Weights of a small transformer language model.
Size: 12 layers, width 256, 2 heads of 128, MLP 704 SwiGLU, vocabulary 8192, 13.8M parameters.
Architecture: RMSNorm before each block, rotary positions, no biases in attention or MLP, untied embeddings, capped logits.
Each number is 128 + 32 x the weight over its row's rms, rounded and kept within 0 to 255. Layers, rows and columns count from 0. Numbers have three digits each. The size before them is the row's rms in percent of the matrix's.

# layer 5 MLP gate, 704x256, rms 0.151, rows 218-289, columns 0-63
109:132181183092104086105146074107161167149124139117123092047121102115171128168155152177137127189151100144115140182121127139116198134166109127110142136122148124080124131157097099146122141144131099
105:108135078137156170093136127135138140114094160087236161134109184098153110069123130098092056097116138112151180166181151132143122125181138148124090125128199135143150148130154146111078189179083134
102:133101145161144101084133077091144135144120130080170103120141172104158201099137118136161124151211138160161102129140154107151215140156114173069148127127176134069151096185148162103126124151082130
097:121089148117130108114116114102130115113166077181113159150098182255150131081109156118139128155115129088110160107127138109151150152114140156127102135156136114129065139059097121122101099157125102
092:115167144082077092145104133171151145138176083111163136116097110067167141112091197135180091129134114132114145162133089152094121113121125138147094089104076139091096114117126193124128159105118145
092:094136098063106093067122144103139083136149105111159114112162182156119106076133122137132149147139095117101124111133189053098069125126106134099124121117178183142148092139122136107091179094137147
099:101157180116144106051059168124159137132120111124201116089128100132148115092079192182132120081116122166134135130186104128111092099177133113076171159158138129113127107135091134143128180134105141
097:157143106133147096170181165110088160124097154112151147126107116146068117194128118155089061112137108101130117146123138134052085133127086167132169143108060065104108049087115119095172102116080113
099:167106146091166128140097125147116193179088128134113153096203204130119082098122123091154109147109135139104116110192120155146167120165134137136146137140128122099105202057194128191145111171109155
094:117160069150146117108112128092133143186137148124106154076112124121147119177116118109176102137110111112100135109062101178133156164168106150139150161128139093203117122154096106136052148141119129
100:127158149107148141112118211135149125147117117149151161143156111141138108167149163140129086154113097176157203121117071204142114146171138157131063129039153106157143149081141086135132114108119135
093:073092178082214093110145132142077208109090185125134117140157122191182144103114177105098155166180132093147176094155093073130140091101100110124145115156100127113214130129113128079171142162122165
096:141135135149167166156180169091119083103125097149137117196133106183141109158141194107106080108137125157105166055111105133097067127141136119125149122165126150200178158133079215111156092139147121
092:103104128094136152146088143162127110048104182083115126138168096139108132161110187062117115150128108162148176146111097115144157187096171157099172083162137168119138133133118116135191138133159142
096:079100082117161100128115155140134079097131127130186146085158145120150182129097088165063158165113156144107118092110155139173114096081167092119126159137078140069135168156160134151098179097165085
095:128179083156150083141155102143125133153162195096180168151116163114147179167145073124159156180130141133122152105163135109092148133159170102152128073170140115103115105153117123141151123105143126
098:119147082079146094051165113074103148127089121132124146120151132137107157174094033143092160105077174159094167158129164085122132160160133147169110110135085108145156163132066080137137089160132119
100:160150131148149115086146093192167147124082102129106103130128162140075138080102155106131148103168126115106160148138108179188061154181137148170091185111171214085192175139137180123196150103175145
092:112178118138151122123129146187100130095136128157113129126154150136147065135137146162157137170147100105133161170102087081127076182140150149130124128088156135085136090156143230157155188172128100
100:111107054121063120062089149175112188107107124116089145133112123111127131110138105165164150109150165094194098085153171184144158094065075088106105023115148138116182146134095144145064076145143091
106:132158174113163118142128143124112144135150056187120137102189065157083182128145122126078175133130095059152145133104082117150111134095164127147110146143130130119077106139107113132182140085105146
100:121181175108093126135165047166098076132140122174156119168130143160170116114142113142094079099132142052080119123148160022085176144111186105146116111085111076077142186184102124127134155175117108
101:119123144080118117136121156114107142113160137130070103166124106142113128185097138132101153059115149118144186157073103110142098108040105082139190099130131081101125120124037134186099117162099107
109:127173176122143138076135122114137150095152158120194106146196048140121200137130151134127127107199071105055161161139137135060071092089074109171164129117083123151213104141148100067147191145159111
088:084096100188127095117129123178143090125167147074118093126164150045112111126088106153106088098118218113130138139151131136094079111118101146124091109085126124127143131124135142134135065134156136
101:112083148107118087134093102129126144100147149163082125149132112121201114120105126145117141100148081139132153129125151133054136111139153108131132102188067154126175140089175190093124090141165201
103:157143216161139110141126097117124163145113138111082135117124080124138124146158133112133111141064173123183183129137160120116103095171075147190153074164144111123127111095139177135128207126069120
096:083155202114095099153094125172139113091147088108124096121142157144131148150161094185117120101169113105142114152099111128067111127085132163168157095143158127118145152066178108119165153166144112
096:134139205142184079068118063211106112135135134169161168165164087170102167132055063153148092123153185162088124131185108117129078138095090107135078193091180191145149190165149079143069156079096073
105:128102130119088146095099112114053144113147171176104097156106120184092186165094126144160130133166145154160116163172132099129094160101117145096186112180080140083143128165112127137151179115158142
100:128185137125124187100164160145122176139094133135135102157099079143108127165101168136155146139140140154135119133155156114135100147054196105161203100235117110127142099110072106129197124104148164
097:114139101101180100177138110160100170119134153125140124082101103138068155155098144109117108135071100117172117108187109117077129141170127044095115112136197113101079138163169095065132098187134099
090:126150111119154092157119160126131108101149193098127093153158087057117060081105149140093124164099122097074125118158105119122117137119089184159151123156190150146098119131114044124095139179105195
107:071192144148111172145137135171120100116063091133168146252137089066132103119113119150131120104100101126139154179125077180150072143112104081135137113101141125165173126107162149125128172181130175
103:074124125125100117102112124091117136153095124138148156144091037049108082155096130141105129124113161145176141167102114168091147170095139153131050113113098112145187133109097174135123122192163087
099:218176175093100144203106146108111153121130155219111070127097107081108114184096097080145162064117140106115115170132124101151166113179162159101126138131164122144110108189136117136126147153102161
093:125123117082145065120070172223126116029111127164120132113132139089107111182118113157115108164086152147101135169093143146150109143104154144109168129139162138107131156085120111099130125128208143
104:183124168106125162092125128106058146115095112088143147129093154121134143153144134100075128152101065106102136129080142163064083138170148134132084070140154046137077131105132151145126137176129114
102:149125102066127132072110126109111110122178118235107135129136098068101071159148136114153105114143108087137104108109049155153159095087074158149153129146105043082176119178111128081103132128084180
096:156123149133112159051161161064078116218166144097123117144090090143123115103094087078114137134147152100130175111120082138091055134158046148146156120120145140166122090085073161029167116158091216
103:118138111126158140089101079131128156126150079141121155149143108065063076108076072091135133111167151113153155137111154099145101108143101113087119121135059151105124180075119153089125122102124143
112:146160166179096113120138124097154140123130096137079170091180155172119100114107142112146147169128168132096113128141146136125138180147134104143126064125072122106120151185098149085177060134162121
102:095114092152190077114153115131071043167129134059146160089131135110117163115074116162109125135129098092164126163122151154094188167135124101159119115176169122128200123143092116131149181152089096
091:135207109122125137148125163124158170088089161122156116101117121136156154112088114094215142162150149165135176149108121140145102152192106154161148135127098158103082126123146105143169192115153165
096:134150167105156086132193130136138099114160169115107106146097163141098130126112098135163149173109137092170206104168158114162160091120145105111144152110201102144140117100120078128116131072155183
102:027136126100108104136182104082107106163110174104146160091130161164149170134165108097176153127163091165143142174061151132136062134191150131108111081153100125165140093102135141084067161128160153
113:095125052121153141188106103114136113073099075134130114177151143161175137151169085086105099133096071171130100059182087111092141135129136126163218134186119144084146118114145096109163129112131144
091:161068138172164086119097150129184078078155131129128129124159084086153120107146105122136140091083111141167108129153123122131094211121109108141130180106163104168109142104111108101115154158151124
098:173123168127150135081135098172138074149127133144129119161137128165139150140185067129153115105129079080172119117145169164131094136129168089108105133144136211121159139126143155134121191144110171
100:115147128053179108162169117148094161112119057147151077177202116177139123125118105104103158077146137092105094137163160115118148091148085190117126162127094099130164135177160144152146173141134125
097:147061098175094142095114107082106084118082148099105099142132108125124163142095144068137088147087107117099114122154131145127182164182062140095078071076141039126122111119081183113138115105111162
103:132121077083143116166152106193189142115066101077116117128113116143161135172140122138173134142115075092145138106159150158149074173094130145163171097067093127188092110150165120095146146111126178
096:090205107092158092178089139119152123156126115175111159144094126132114204139133162119103102155182119097191135144159136149058079113098143111180111113125132115104112145138196115104189096112122118
099:167206112149184171134136082170148179066203134119161144152112079074147124083121113087161132186135137131165139155157108149116192073128125144069085129107128166192153139175122187131146133146153121
097:132149082117091109122149127086123131224123106095092126132086111130133103121115091131116130129155115130079139109113060181172094140120113136129092112122137130173141078130099140116095163225148172
097:095119111111089158163081142136116155136124104150141148049153147130186147132120178108180156154104118100123118177150043106158117137149099129047077098119102113121109150142124095118230162147158129
098:144101164124129127117120091159131194120140094140130134160130108126178136143083088119109120129175077114079142144114135116146110127066085202097113165116092122119137199168102152135141136123122137
095:109101150140191084123066148146146130196151125122101178128097062158191162148103142120191177106113059081085063076147083109161110142113078133128176138165124117148120162087129107182127134107135107
094:036087143109130212156175122154197104169122153135107126173138105141123191166133075129106150089140137101122132187127182133105144123129143129144112045117135141111094129128119109044150124152116074
100:168139135115110132113107160139087132142150161106114149129127124127096109126184129132121195141090158141133155164126146118148105165105090203084118105160181143111141114170136096022148087095167170
101:125162140126157163133065079134190135158113141133128107198121143120135124173073122106092095089113150103144128153174110135088153099129073080151146182117107169145122107170159202157119086094063124
094:073143136148169134118122159118085136158156091161212118127111156169110138135162119171109063157139092141147164089135093185146182088138166193165128132159104120152190155034170127132132190144155124
108:182170162058141144173091064107141067137185162147144120109095130172105114174142187105146115100122165145141099129124093140167122157103134107131152098133090158103116156143135121116139106124121153
106:094110139141196186073105120141163132127128189101154126127112163139121156141137141114105137077081121149149193131114112100121139164158145092126144147100144154050147122108149164170148142094095125
099:138085160156107149098159114117054122113157137114122101123121127100114187113111090094119166124149095114076103104075147142202168151142135119141141159143146103093127113168102196161101160141128162
103:173115152136138111140088112208099098082225171127129110119137095152124095100098131109076121084125149124066091121154141155118112085187118103138096104141093103190165095176152118100187092176125127
105:160106164106167103143097065143151148122144156161153155110122102119114159169135155173155107116140149082155174129199121144137071105126147121170159163127118132183114112091074053115134165131130121
097:075134121110140099056084078095124165135119100150172101154106109089141144189081099154131121097119162099131135137153140126082140162090176098175078158150132073141107090149082069165083128151112186
102:102097162133169106156112154155195109073083155126106162074145119145108146135129107139172097120153119133087119158183115131133116130137164104150167099098161109160152065149132159136085173041158128
094:073165128123167113092073122095135171126097116177116088085125144075122125181139120068105123058123099137128148160143121170201132138102081108104124130126216074140098177102119145138075119145178135
100:150119144127168142122157126127175159154184150073167098142109102132078129129059087152138076139153159090069127168176177137087117102169106106134140096136109138135163053069113143113116127063133128
100:127154126113128103123132128193136076160093076128141133145139098076150119191086111159137130161124122136062099104134088149116126115174224150061134112128123144106067145120177146114099102145107107
# layer 5 MLP up, 704x256, rms 0.157, rows 218-288, columns 0-63
116:182125106128151077161127181145163108157122128137142107159158117070068111104125091132162163101116115116116087140140060139108154129129179178173154103166106122161143116103127139095153157089116167
111:100123093189112176129142153144044137113104122150177121116128134094127148093149149141109123083084174075108115095131222147164142102115117078063099127136100140133122094164130154149095173132198081
097:113158107107116145167132100129107154162063081214109126101129094105114127133123125093110156155099121157147099127158119135098194061177150081154105128130120105073114117112152140096094113121193089
106:154115129099112028093138159112187157144158120154168165148080115192128135149129157122178149118112140124076090124086097136090084110057161157128163121173131106116103123125084111063172062148185126
087:119118156044098107138133154166148098125137187145070137122067108118175140062075183124106087098212106128092114170133106087074126084137132185148102134067183186128100117080152141128155170080114155
098:141166168129148103099046165135186127186149124062110122167115148146157114176160188145147132133122156147093114131093135174076204127089121152160109071147110168167085142153148124129149119164130111
095:116113118115094088131115097096118085115174090137104138187129097171126135124141142212097181156122069129132194111108134138103146073095107125108129126105083195118101074168097090159117077145117090
093:093149067160095081198131153168139101170138132083153118140128142148188145169104188097117108126078101121152157143173135120180118150093161177101073159156097122086138109139057126099112136135084093
093:141147099114118075090139134100139101112152154121141124085163142108101182171125115127204098171126122127118131135147124149115085109080146169125106103065157100164140206089107119108127129201148073
114:181094096158136212172132169155111109158164125132115147178167135121139114098096119180115138207160133150121143114154136151192161167152117201141175132104150124113163135147126182086126175144093125
101:137149091117084116126137062122135104140108149120127205134125196152139171063162172117174101169149107114133121083147154079140129126134117142125116113132140120123106152120108114145171049123166150
090:117086123102156106150115140150143145119062127140093107182188153201127072114081207121130166134139109128138117070115080083103107121122139127129186148188180097104144137142141086176141162099129161
096:139104124091116091060102155133161144172160129079074110139203100079132161140129112124162137137134118096063152199168139143166115061143103136148154152126110120127160167128137158110153120157165158
107:105118175157085087121080109139102173066162111145142150132162165089138173190106142158139124124121121169146093205154075096172109149107198183045140123092102130109110137118158131094087144123130101
098:131135097156072137125126120221145157131097104189098132155074118099141107151170151086130098098086057093111222070126144138144142134134067176100140153146107146131145115101054149180171096137189108
093:106115185121098166108151150117122096163179123095094136129109151136131107148198148147125055112179168107118183115082133071175085105125102114097112071103136086145188144125072146115083134154136132
095:137188154080135100106158119128130106171109131188125126149123111104134114067104146168162155076158152130141120124081149124172126107122112103084176167151124073101160081142134151112180190141114120
106:146180122192122126085134140107123187133160070189111089166130131087141117064117140147137097146111193189155142073164092101118155152157120133118092094150122142128097182129141127114068121174164105
098:124158092156074123089148087187126151149108145126105159097169104122139151107157130175168112134116156137132138139106065142145130138143106050121155119147170128133133104054104110131073127176076130
096:106124122104120104129094149181116176132112136149157145067082107122077151087097102132084220072108168131156140154111124100172113119121122111097095139112150169133141148121168121104120143129104122
097:112087169134117144183174160146175090159117160120135084051185150142147110137130113121121094103155106112118148143098091048092141067117124133070169157155173162132133111095073110173159112127182099
099:152121141116116142144108156164106115093061125131112171139101103116132140166105108096163082104144071106178097145129128135107065087138166120067112110092159073149072145109168183141160111109126101
103:077139100097169097140111098176158109072121151127105147116104113125152216214179084100127121119110093129106120171131144086116142116060158158143156124171131080170114123114107178131145140123106186
103:097133130103178118158072151138102166096120155146133188107118141120068108126099134117138145120161114172095156150110114121157109074178125111110157041170050138151111148120128119129114130149115168
092:103127066158131174110105172100175120174103108098101109067149120099130063137081162082089152110168139109131163160121094130137079156118161080098084171127109148114100078137128108122116148166150162
109:091100150124086151167131097147128162101155145157144098078131107083124165125079095159186102162123115088121123091156108161131077150168105158109146073146104145090119173117124103178125112175123147
098:101065113078185167119145137133144130158152126096121119112129181141113072125081051132107159117163111057145211132099172101111144172136124158168160109081101135086101162094105173125135114100116167
102:056194098142095126136125118108082116070117108098111198110158155111138128134092105100112135108049186120168075071075145156128123115090131114133103123137117197109179148129164097093109101126109120
104:140139122118122147112117138106102151117143172100160074103172095028088166152142140134154100113124149184102120105103164099127144081078143119171143145114143126175148134138135095112127091106114102
100:162079117102106185131135176128116120119095115154137147081125154204213162120128139171086185126118208078118187177127136143102087148180088164104153172111091065118084119119105127145175160153168128
098:136153135122138137084155142129125170150128183174071126174178121152098154168098120134074142129071124143144103125072112094059151107043072079140174174129171122150065115143134152089175085135159182
096:157115208137118138130173146124146094075157117134151120154133151071130112109128087130072108103091129101100188116106100184074175152128205121106148163158138079164094143096131143187119132096097124
096:110210121128125113144158159111137138142148141154049101121151135150166123091087180160083110141098086137089164098122160137152146151099138092052208112101118180094121113145099159178111115109119131
107:161157112120193177189073131186115136101101182158167152137146123098124135113148156126159075123080142111117094189111093105115147159059088098118171151123155093146164149142100146138114128110127104
096:152115162174146118027117124089175144158124186130097136104118035097133133138093127075101118099136188158106146152107099122128116158126126123168101118093127129122135142143086148061103073123131169
093:151125178118087182091140103079138147233165136131166097156135128098144056154085077125091159145155151114101077176055188133120140125134066125195148166148133130072108170184116089169130156182069086
100:167112136126157169126163167150170128138171152118139111192144104136132170167141136109102112169125078113105136122104136178136172120113091150224154105071108124133121136082131162167095098118157105
109:114109058150083119131055137105091092130163102148103108098109114127171159103111195093193149119063131153153138134172133099142185130123189174067145170130139159130130118132158117099115162159148174
099:113063158119055107110141093155077102112104226110140075116161088123151117110176096204121166133134133148179167113138115137150162138147062162171092126111085104140127133155108126091108068179145113
095:100212145120116113170060118133202143132159110150120117121143127103145074104087142185107070112122152090167097130105160157089093154125125171100147150167160062125107108132147078137117191161079148
096:116090161138059153148138085117158173102116116130168104185141154159137126139141109176172158088137148098063162127120186123104145069127136138081066142207043149132107141121085157142137168163116167
109:098150091144146094170136075119150147111184136150104086138109143086122172111095137158127125098112152148132121042097141104112112142142132114108180151097104107112127117117107106134153140098099147
097:212048107126115107117137137138108086121155136181128127112121126120142075076139135144113122146131093170158109189086079112147108121139115118139104124141219126158198136174115140117135133166170091
098:116173086166080154082149132162190143105157131046165115150097132192126139148098080134160134174131083144094128103100128137114115134071138132143142138087144128139175127212168106096170079113119098
100:144177099154107129095157107126087190070108140076170116146132077114153134152134141121141097124172083121075185130133036107179180136120137108089154114120094111134122144132088126142130103140104098
100:141091128140077114160130114167059077134154126156097128134087147063147138153108122143149132219123210178112115164118130087148128180142121146108123104102124165106140139154141119163035161108109125
110:106116104123103162133156078149089098100088108172096129107154115133102065122103158140061113126108152143111122147133100172113165141107061173097146135132136102118163189178129176099164116100119181
086:066128189075139119148143164113107121133114153177124161141120134149145175170129162121092113132082137114118139088143125149125111071193125086115158105230089132130091159137148087162132125192100134
106:119087123083108118109168159146169126131084158095152096111117121130153105122135197106131158153193094169140145119147095154179118115125105078126103053198099088136099189057059144142181110098086138
099:130089163131122185120121158070083125151157141145109139150132118119159090135120160153123128130116120180141147143135131114103151101063155083170097121166181169150071112109099161104133095145133169
087:101112137119138095178060174123175139151115132100166129105098099137112122137132081136108150146130168140145150115160187099093135127107157167088139178116123187090090148159125125110167182128072103
106:114082104098120164117156119151130127083155114108158120127190179096151100165162132163173170125136160198150123147161096153167097130116131150071185131172134151149156128102119139111118156148150127
086:130117125196154109134157089072173105140088124119157154128155132158131129143118156085146174146087154097040161123115171110142103122155127137125147080116173133109147168091099152106148102163072135
102:125124131110148122075119092111106092106102119068156081162150094126139117129135164160156118137092134098131165154112143123155070161130060168139080139104142151138145128107134139087137117170131106
095:201083101135055138096080124146135083100136134160129149106200067095161164092201097129095149076125138143099082120141113116097114029161097101175083102108145086147123147134128151147092097137145131
095:072117103110184123068173163065112097150120087169136083155129181092126144178091137120101139128194141102161127169093120089106129121087134105144095151150125083107088147120072073107177108141129110
104:183139181114169128106152167165128116133180090142120129120142091101110107080116156140101109124122105114107153165117089121168144075082088115144192139093091112115187083110129108118132163152145147
095:142138146134171106144114137106105146107147100137099064112151091147169078175191152070153103113130141083125119146093178112160101097135123084113124147126119157138139135111189077159146111128133155
097:140174176144185111037150078140119149100088181059157102164085152091098110123131146199127076079089180129138115130160083158099102134164118140134139161108075083158129161081122091142126138114136107
095:120125175145138125195137152099139146173139146092122120129247113135143079137121085164044098116108148118174151131073072147134046140087035123115129147125157088111128113157109173121124121122076085
103:144131114089114084133100060130099073137102081100164047160149146097094128065133098069145078092147123080066132109104183126141099139105141101180116157155116112124132073144159138090122133184087186
112:143107172169184086107146095105137205056105138125088124162158091092182114142094092151130119140109086128092140138106141163212126119148161064097108144059171180096188171123137136114089174116101044
107:136126108121075158111115077166131116118175133110119220127098125085118158154114150075151101134126105094122158157182139123162131102174106145081185174098111160057146153081157155183055140137210076
097:133126158150099141150117153103113111197149061139137146054119142104096120173149130096235080194125085153158142105169125103114159125126169097129120109127126113163070079151087156167113155118133138
098:108108115151117088160154138114141150100112106162091113136144126149142136082119141160105128144079098094218106154121148170135097142178148123145136060104115148057081077122122132140089142173108172
103:088105178175091144124120118109091108053110147115169098114170097098136138159123147078179145194033105145148158148206127164119158119156154127100131140143116088134128123168159113122093109067125165
092:147039210156113132121119121136085126073149127058160120120143161088088134146111145165132100189155162156147111132167119120069095136078135184144082159161177116197114094135123140095093134158105141
095:064172146116160151136128123099150129128129109090154138096180113132104120113080105055154107152101152106124162122155163089139179143140142059174146188157156172118151117055092108173171125110162157
085:149148105061075143115094151086082109162111096120140117112141151184159150079176151073118194183173125120140132083145130148155174119129123151141091143124101182080110163097094055162159080109166175
095:187133073137123128138140091139111134129114154151112114108194138126145188144143118137105135098163175199096211110056204095142126105151053134148159159081141132107156146117112164185166114138131151
102:089115135196099148096172078114165165122140127090107125182106127145179138180162131126145153180134107094130094116130145151164120119161114086145126135117077104174089137153114172173106132098108140
# layer 5 MLP down (transposed), 704x256, rms 0.144, rows 218-288, columns 0-63
110:111128104184160153148101121130114106148147104117146130240148115110164124118104140049140071112163096146134161145130158123155062100063108141086154151141105107121160128105143174086111169139172131
100:161126132080097135110145119180107165132129136168063130103157086150108100177182073162145184118181068120151085141067077102104149123159095153150144125106093123138139141161107121162166107186174094
101:136112095069149194134100134112162126153125157186056145134118077142100047146167116137141097095113157075166135123122155184076097126146165112138151100168123143107069142118155141110107094114196077
106:190128081143134116118081101085138127112135164101140120139183105145160152087102100127186094090156145121184170101169102150122111098172142153146061191098134131158079155087093133141183149088091130
089:120162137174139144110134119110137142146133139103206134132112124081140103102098119134112157171125119134201061130089118081159143127129112117085161127155102160119131087131137169122079073118119169
096:071150095103107107073132131132108059157156162077126114116183106145165076164123067121127144127110142069107105127215124097122099126141196092146094159125127177085151168135153143132114140123142133
096:132130106136138147129141138106136117149151109165168138186164141145143121102156088180132163140128134071102103166169126137138097077096112083101170176139155154135107176156138160084120116153164112
097:148146179153125148172162150146135178115110132092118146132033105068152129097143163142116113127188093102113128113090126119150156112085104140141118175080118135080158149088152131098123092086122186
096:128155068104090121172148178143097112109117173115182156085133136131114143140183164119137064143145144156186126106114139120150138098171158133144130155147147100132111174179102140103107103120097092
114:134095095079127168161135157113099165119181110122137126159131113114108149106119117126116097169162143111114181135145174154151132127091079153087142114169148127100108128157122120148189190076101197
100:132131085138139120090122092085118158112060189152109128073076142130148133101119089138132116155100144153113120121144126170103135144161129145160122104110092099109071098116167155131084187165086153
093:144140148158146095164105116065101168177076192082133102153101159107124139067102181114125120129164184118186155157167057132120223116094138129147107159100123189166132140141175123141121147138089103
096:121173135137120123128113142136132173139032098074157130069062106158171053107165195115102118120144126186139137115122110095143072167161188087151117099101092175226095109127133146104089119081126194
110:189081091102120104142133144138136104198064078136076062100100114128150134112101093131147094124119168080128085123152112181154167128134145074168145106148148085175104134095138183129099140153150133
095:081057158133116091143159172074155132114159118057085160063126161126094118141156144132127114167179165128090057122122117163145108107118137119115173140108158163130122143074153172105107166123093141
099:076141155149110112148164076111156093140125150106144171135093169119141175113125127132144120147126139108131086131165139119119087129160104083111126080109150120130175112172121155157177081147126136
099:119144106105073143132149129165161095106101112159087137125078112118113158158148139119120131142147141116167100151071058157138166216148134165156144169138156146155102166132200126145140104100109147
103:109083156147172172143147147127152100130135155123153148119091121130159093185162130116110108160176122199201139186108111122115131122065098099141185141133078123103180087156095142113136119102139125
099:100123125162186098138140164143161126107081087127110162134168135118126098092136081196186141141113115110171186157111165156149113095188144119149134061115099102150148114120117137127152149163120088
099:123174119149149135117192161167129149113126065144115131130123106167091086085072128109164114132144082070126075148133172119133153151139148141142148130136150130153148139147089147158097110106204121
101:130111115108127188179136189150183127113092161101201129128163147120165141119093132169107051140073075149095144061101098142076151201102186158126160101116092173124109119103122144078108190142094094
102:169157147097129120191130126106172150173181145113108139140129120143155083153190169091160070102144069143105147120146133090104169133119067177192125119046142172125137183156119118119161081168140138
090:138116115148145165152160126143125122049127066137126172033115142137057117126091103187141123151202074159088154110124159128088157169170184157101112157106127160134130146144179160117190090177198141
103:130109122143082102132143116141152120079180138132134184176152120095099160139127093132103122097073115167156110136203092133104168095173083092093129108151126124161128151135226095133092157121130102
093:093029093149045183120073165134133165067062147130104111097178127121114149155106105112113083123171141031145132088097163130158155142154155164123088174102066125096149139119149053099145109128097149
095:120135131174106150112085070084100138143098169077167105174157136123154104120108099157081156114115162137134141133165121091102126129169140100136114097157145098097125084124145074168116130137101145
095:050083135130132083104086118134138093110179089145091126111100156137131056146075109174084135114141088113123124104119109102116130196097142179108148077073092127151101138085050079127118076191137149
105:142116136105069032136151119129131119097100225121094081180112149141130139099118053115131066106127085096119112108150105141099103209098117153170097124074113160113177103144115132164084094119175088
103:099154077096072145080135140130113105136137131128135174170192141083120119096090138132134114119184124093127183163146157115152115051196151125091087117101126148182088153125086096123184099046169151
108:112161116151104140066081071105172173179149156162107069177135113166119143117144160164127112136126141136162152085156110126073086086111010161117154092138173087137110185163133131110107144148113169
100:140160142108075111120146144123090133237107107115112071093136067129146142127154185132172109095181139152137097147129158119117177119097191067104138136120122165140148160116172129129133165081126137
089:111127164146141084078131111160094135159125107164108140142137210126122173100135197115147161186130050117053109094147193201164086102169117070099100156097090126134108150131136129143114122101157206
095:036156098161155140093128147130067196146202164142095166142154170108149108145109130112134140076076108110140152121069184110102115071081103064126206170135119105155085125145163148166116115104115116
104:086171038107147089106166183099127121112125113041094170179117120071155095137122107176121143156150141096179193121129090134102101150184134153124087155093164093152114097147078078140144131112120104
099:164099138141137124101127131110116141099168200179107199164097081108081082135186141121103223095138110149138181098172139141135186146143158107172172135176082139128139101103102115115090119113107155
097:176077130118097146159125088173168089152145124131123156143124151081097089155087055085138127108125131126163057145170151114163130144215130158136148151128175140142104116129112148167171151162127148
105:148153098082046108128083137153149085088127083121123104143076188143089147112142136142178150188121183100127166126093084162166113129167163138075066163100088131109095181125103113060175131157179164
098:121163079112179125145130126144098107106166103156143134165153143095129120110087096139081093147154149136151110111167122110102100075097073135150094160132159084152072117129090121083030183120124109
099:131124138105152151110116105054154127139076170129136113152075150111112116135107211144100078176080166095146189119117173088101161103165154128098115102130142126131166085125190079108104104119137184
095:137222091110095188123074152095123112087160121084198120124139156156112088089064152123140088105122114133138172117158162183166102104111080116091137145199164182095162086174130105112154122166086143
097:117074189135107115142075094122140157130146184047115072197133195158125086112160146136126114112060174117096172143136107105105102167082139108169106084084133134138130166143164095091063137120077119
097:184133092111149135126108165136120131209188096145123133161103106113125144126087113078117114123142113067162177118110126101103074142122093119148121170082148127106128139141134176075110143157073126
098:138176168097129148102143163169151117154100098087145089127149112094133153092113191116120187104082063116108142107133126116156121035132136092171060126150135131121191097108153065159143169107085167
094:158109168157135152132112163160157133154114115175110101109179182119162031106107115164087079127109117109153173077131114063130129148085125170131125108157096175122135122122138051099168077092129120
093:095108126099140130113136104156170170151115092133093197124138122120072166188094103192163137113079124102177131124156159097076101135090178120096142112130118125100114135143114160097072145155113126
104:119160172181092174142142101160150161124143158123133140098144091124161131090093128118079110145167102175138036170126105120150209099150103160152120111149121085163146151112175148109114107136150111
089:120156160142088101140168122170110156130085108057200165105144166098161167172165047129177168188191102096140114105137154131165140140153172139104133128115142127104091111073214103119106116158169079
090:040185131092154095134140183167142120152171120109138156117092139150100173125112131089064067061138102147108163163180056101109173082127107110075124088212093130152095186089152138162109111119105187
100:063161112158071131166125146128096136133113138205153154110147126153099155128117146114075092109046112163160157155107123071126135182165094104156106148123102135132167104141181106074114114134181097
100:202218150087164150190136157120106075161142117077126130163147173151151107092167122145129158170178127121158104133168152131061176068177125109132119134108108124065165162125089107163113137119164169
090:183164112177094185106141037094126168100098177138115113085099092142145185128174122142177092068138129108146104128096143160133154120149125101077162132112157066140154125160099137184110113125139118
104:120083114104125178110104127142080127157106097109113129127118107164130167173144145164151089098077098134120127102150146165173184143081117127135138138107083169101149098097046094158118180148169107
096:153153069086136190166158150137113153124151136134120139165138146166134113100128153225115120172139119092141077165125143140136140128152175079123121069119128093153090122100111147166125096120117093
108:070106093114079106087152105157083137169111138132106090139126101146126083149131174179135105150111099130152147087105197141113118109158143088178103088098101109125161181118090145142151107132106139
099:167086103138154091131166112116151111135102112137095126103132118109137165128150088113090152145134095181093130080142115164134142087140038147081097118107129150138117100093067101154101146161172145
100:142138123196135108112151168149112131149095117089136119125121159167102148098164144103175168175067147148164146102116119148155141118106090108165190128115108139169129128105174123139159149229179127
105:000101134152061162123084096159131158097096073160136159152117164133148144184150082115100136080186148114107108119199182171134123206164136166173110143149087139150091145131146129120149139128133108
093:133192094106040130103079133119136141181114129106151051114149173107071183104096172088178082124165160082070127134167147106114076146165123133093101145144125080127141147096127130096133087138130100
094:148092144124124169141092140098148092116158147193118170108170166171121141141177106135083132108151090080072154087161216154180179147080107144120094136086145094132104133093186093143091045123084148
103:144128090153113080137133103151121112123133160133164139179176174053132130134166100151128159135149118109102089103136143137122149083099146151108147113204095109164161142136097087083115163114211140
101:114158124174132129140146090142142155153107110154140164124167124101139117103117121152165112097129212199175104097113116139130022166125156121129133133148244147106141193120073125104109120118162097
116:172099128121249152125145132118108193114148146115117124148129093107120158181134117194091081115121129136113137077141113171167140135117148139088125103072166072118123126105128149115140170146112130
108:158155071094162162095155134173129135126151196140167177084193160133147185168138058084124089134082098086166134061133119096137078140103128104169109109112158160133145128051092125120125123104112158
100:098166093167112094158107132132150087111071113133168131172148194144094081165134108169112095109125108112090086148113154112135162124107131144136180133119053137194127116146136072083133183156169185
100:127088085181166184081047122117110107128078147134134179093172115137122076159095171162136091134141095141073106106094118119117074123185089106084145097095122126204164141133116168166085179100150116
105:112115044156077084133106132086144123209153113127119106150118105117155063124162137079144125130139143130112121102072129119145103146151108121104081154131127120121150131140113130109138150129102097
092:183105127113146179102130150120167103120092072095168126090126114116180119127123115197111122145115081078103157093156170139130096158182141117185175181103060167181127093108156099132122144119082118
098:155149076119115146170102143175130137116099154138097119149116095166076114116122135154070108098123119131153077141180148106141108128168151102087119098116094117110110155168171177136223174119163172
088:103161105158194116117115132131172125163093100163129133131124143175119100134087089106161106098113187078129062100114148142104101128141110099168140106093180103139153112114160161098099073145169159
100:104135117216113143100156139133143121093054160073140107069169144114137115105116092156133124124124147075102071145167129140121160107139153134066151133093104088144108158166171170130111153159135029
105:080128171164160165112180120131110106121155122134156104147135137149094182130145173139097177162122167171107118166052127104129173102154117153131190097137145128130120168139048080159152118137156104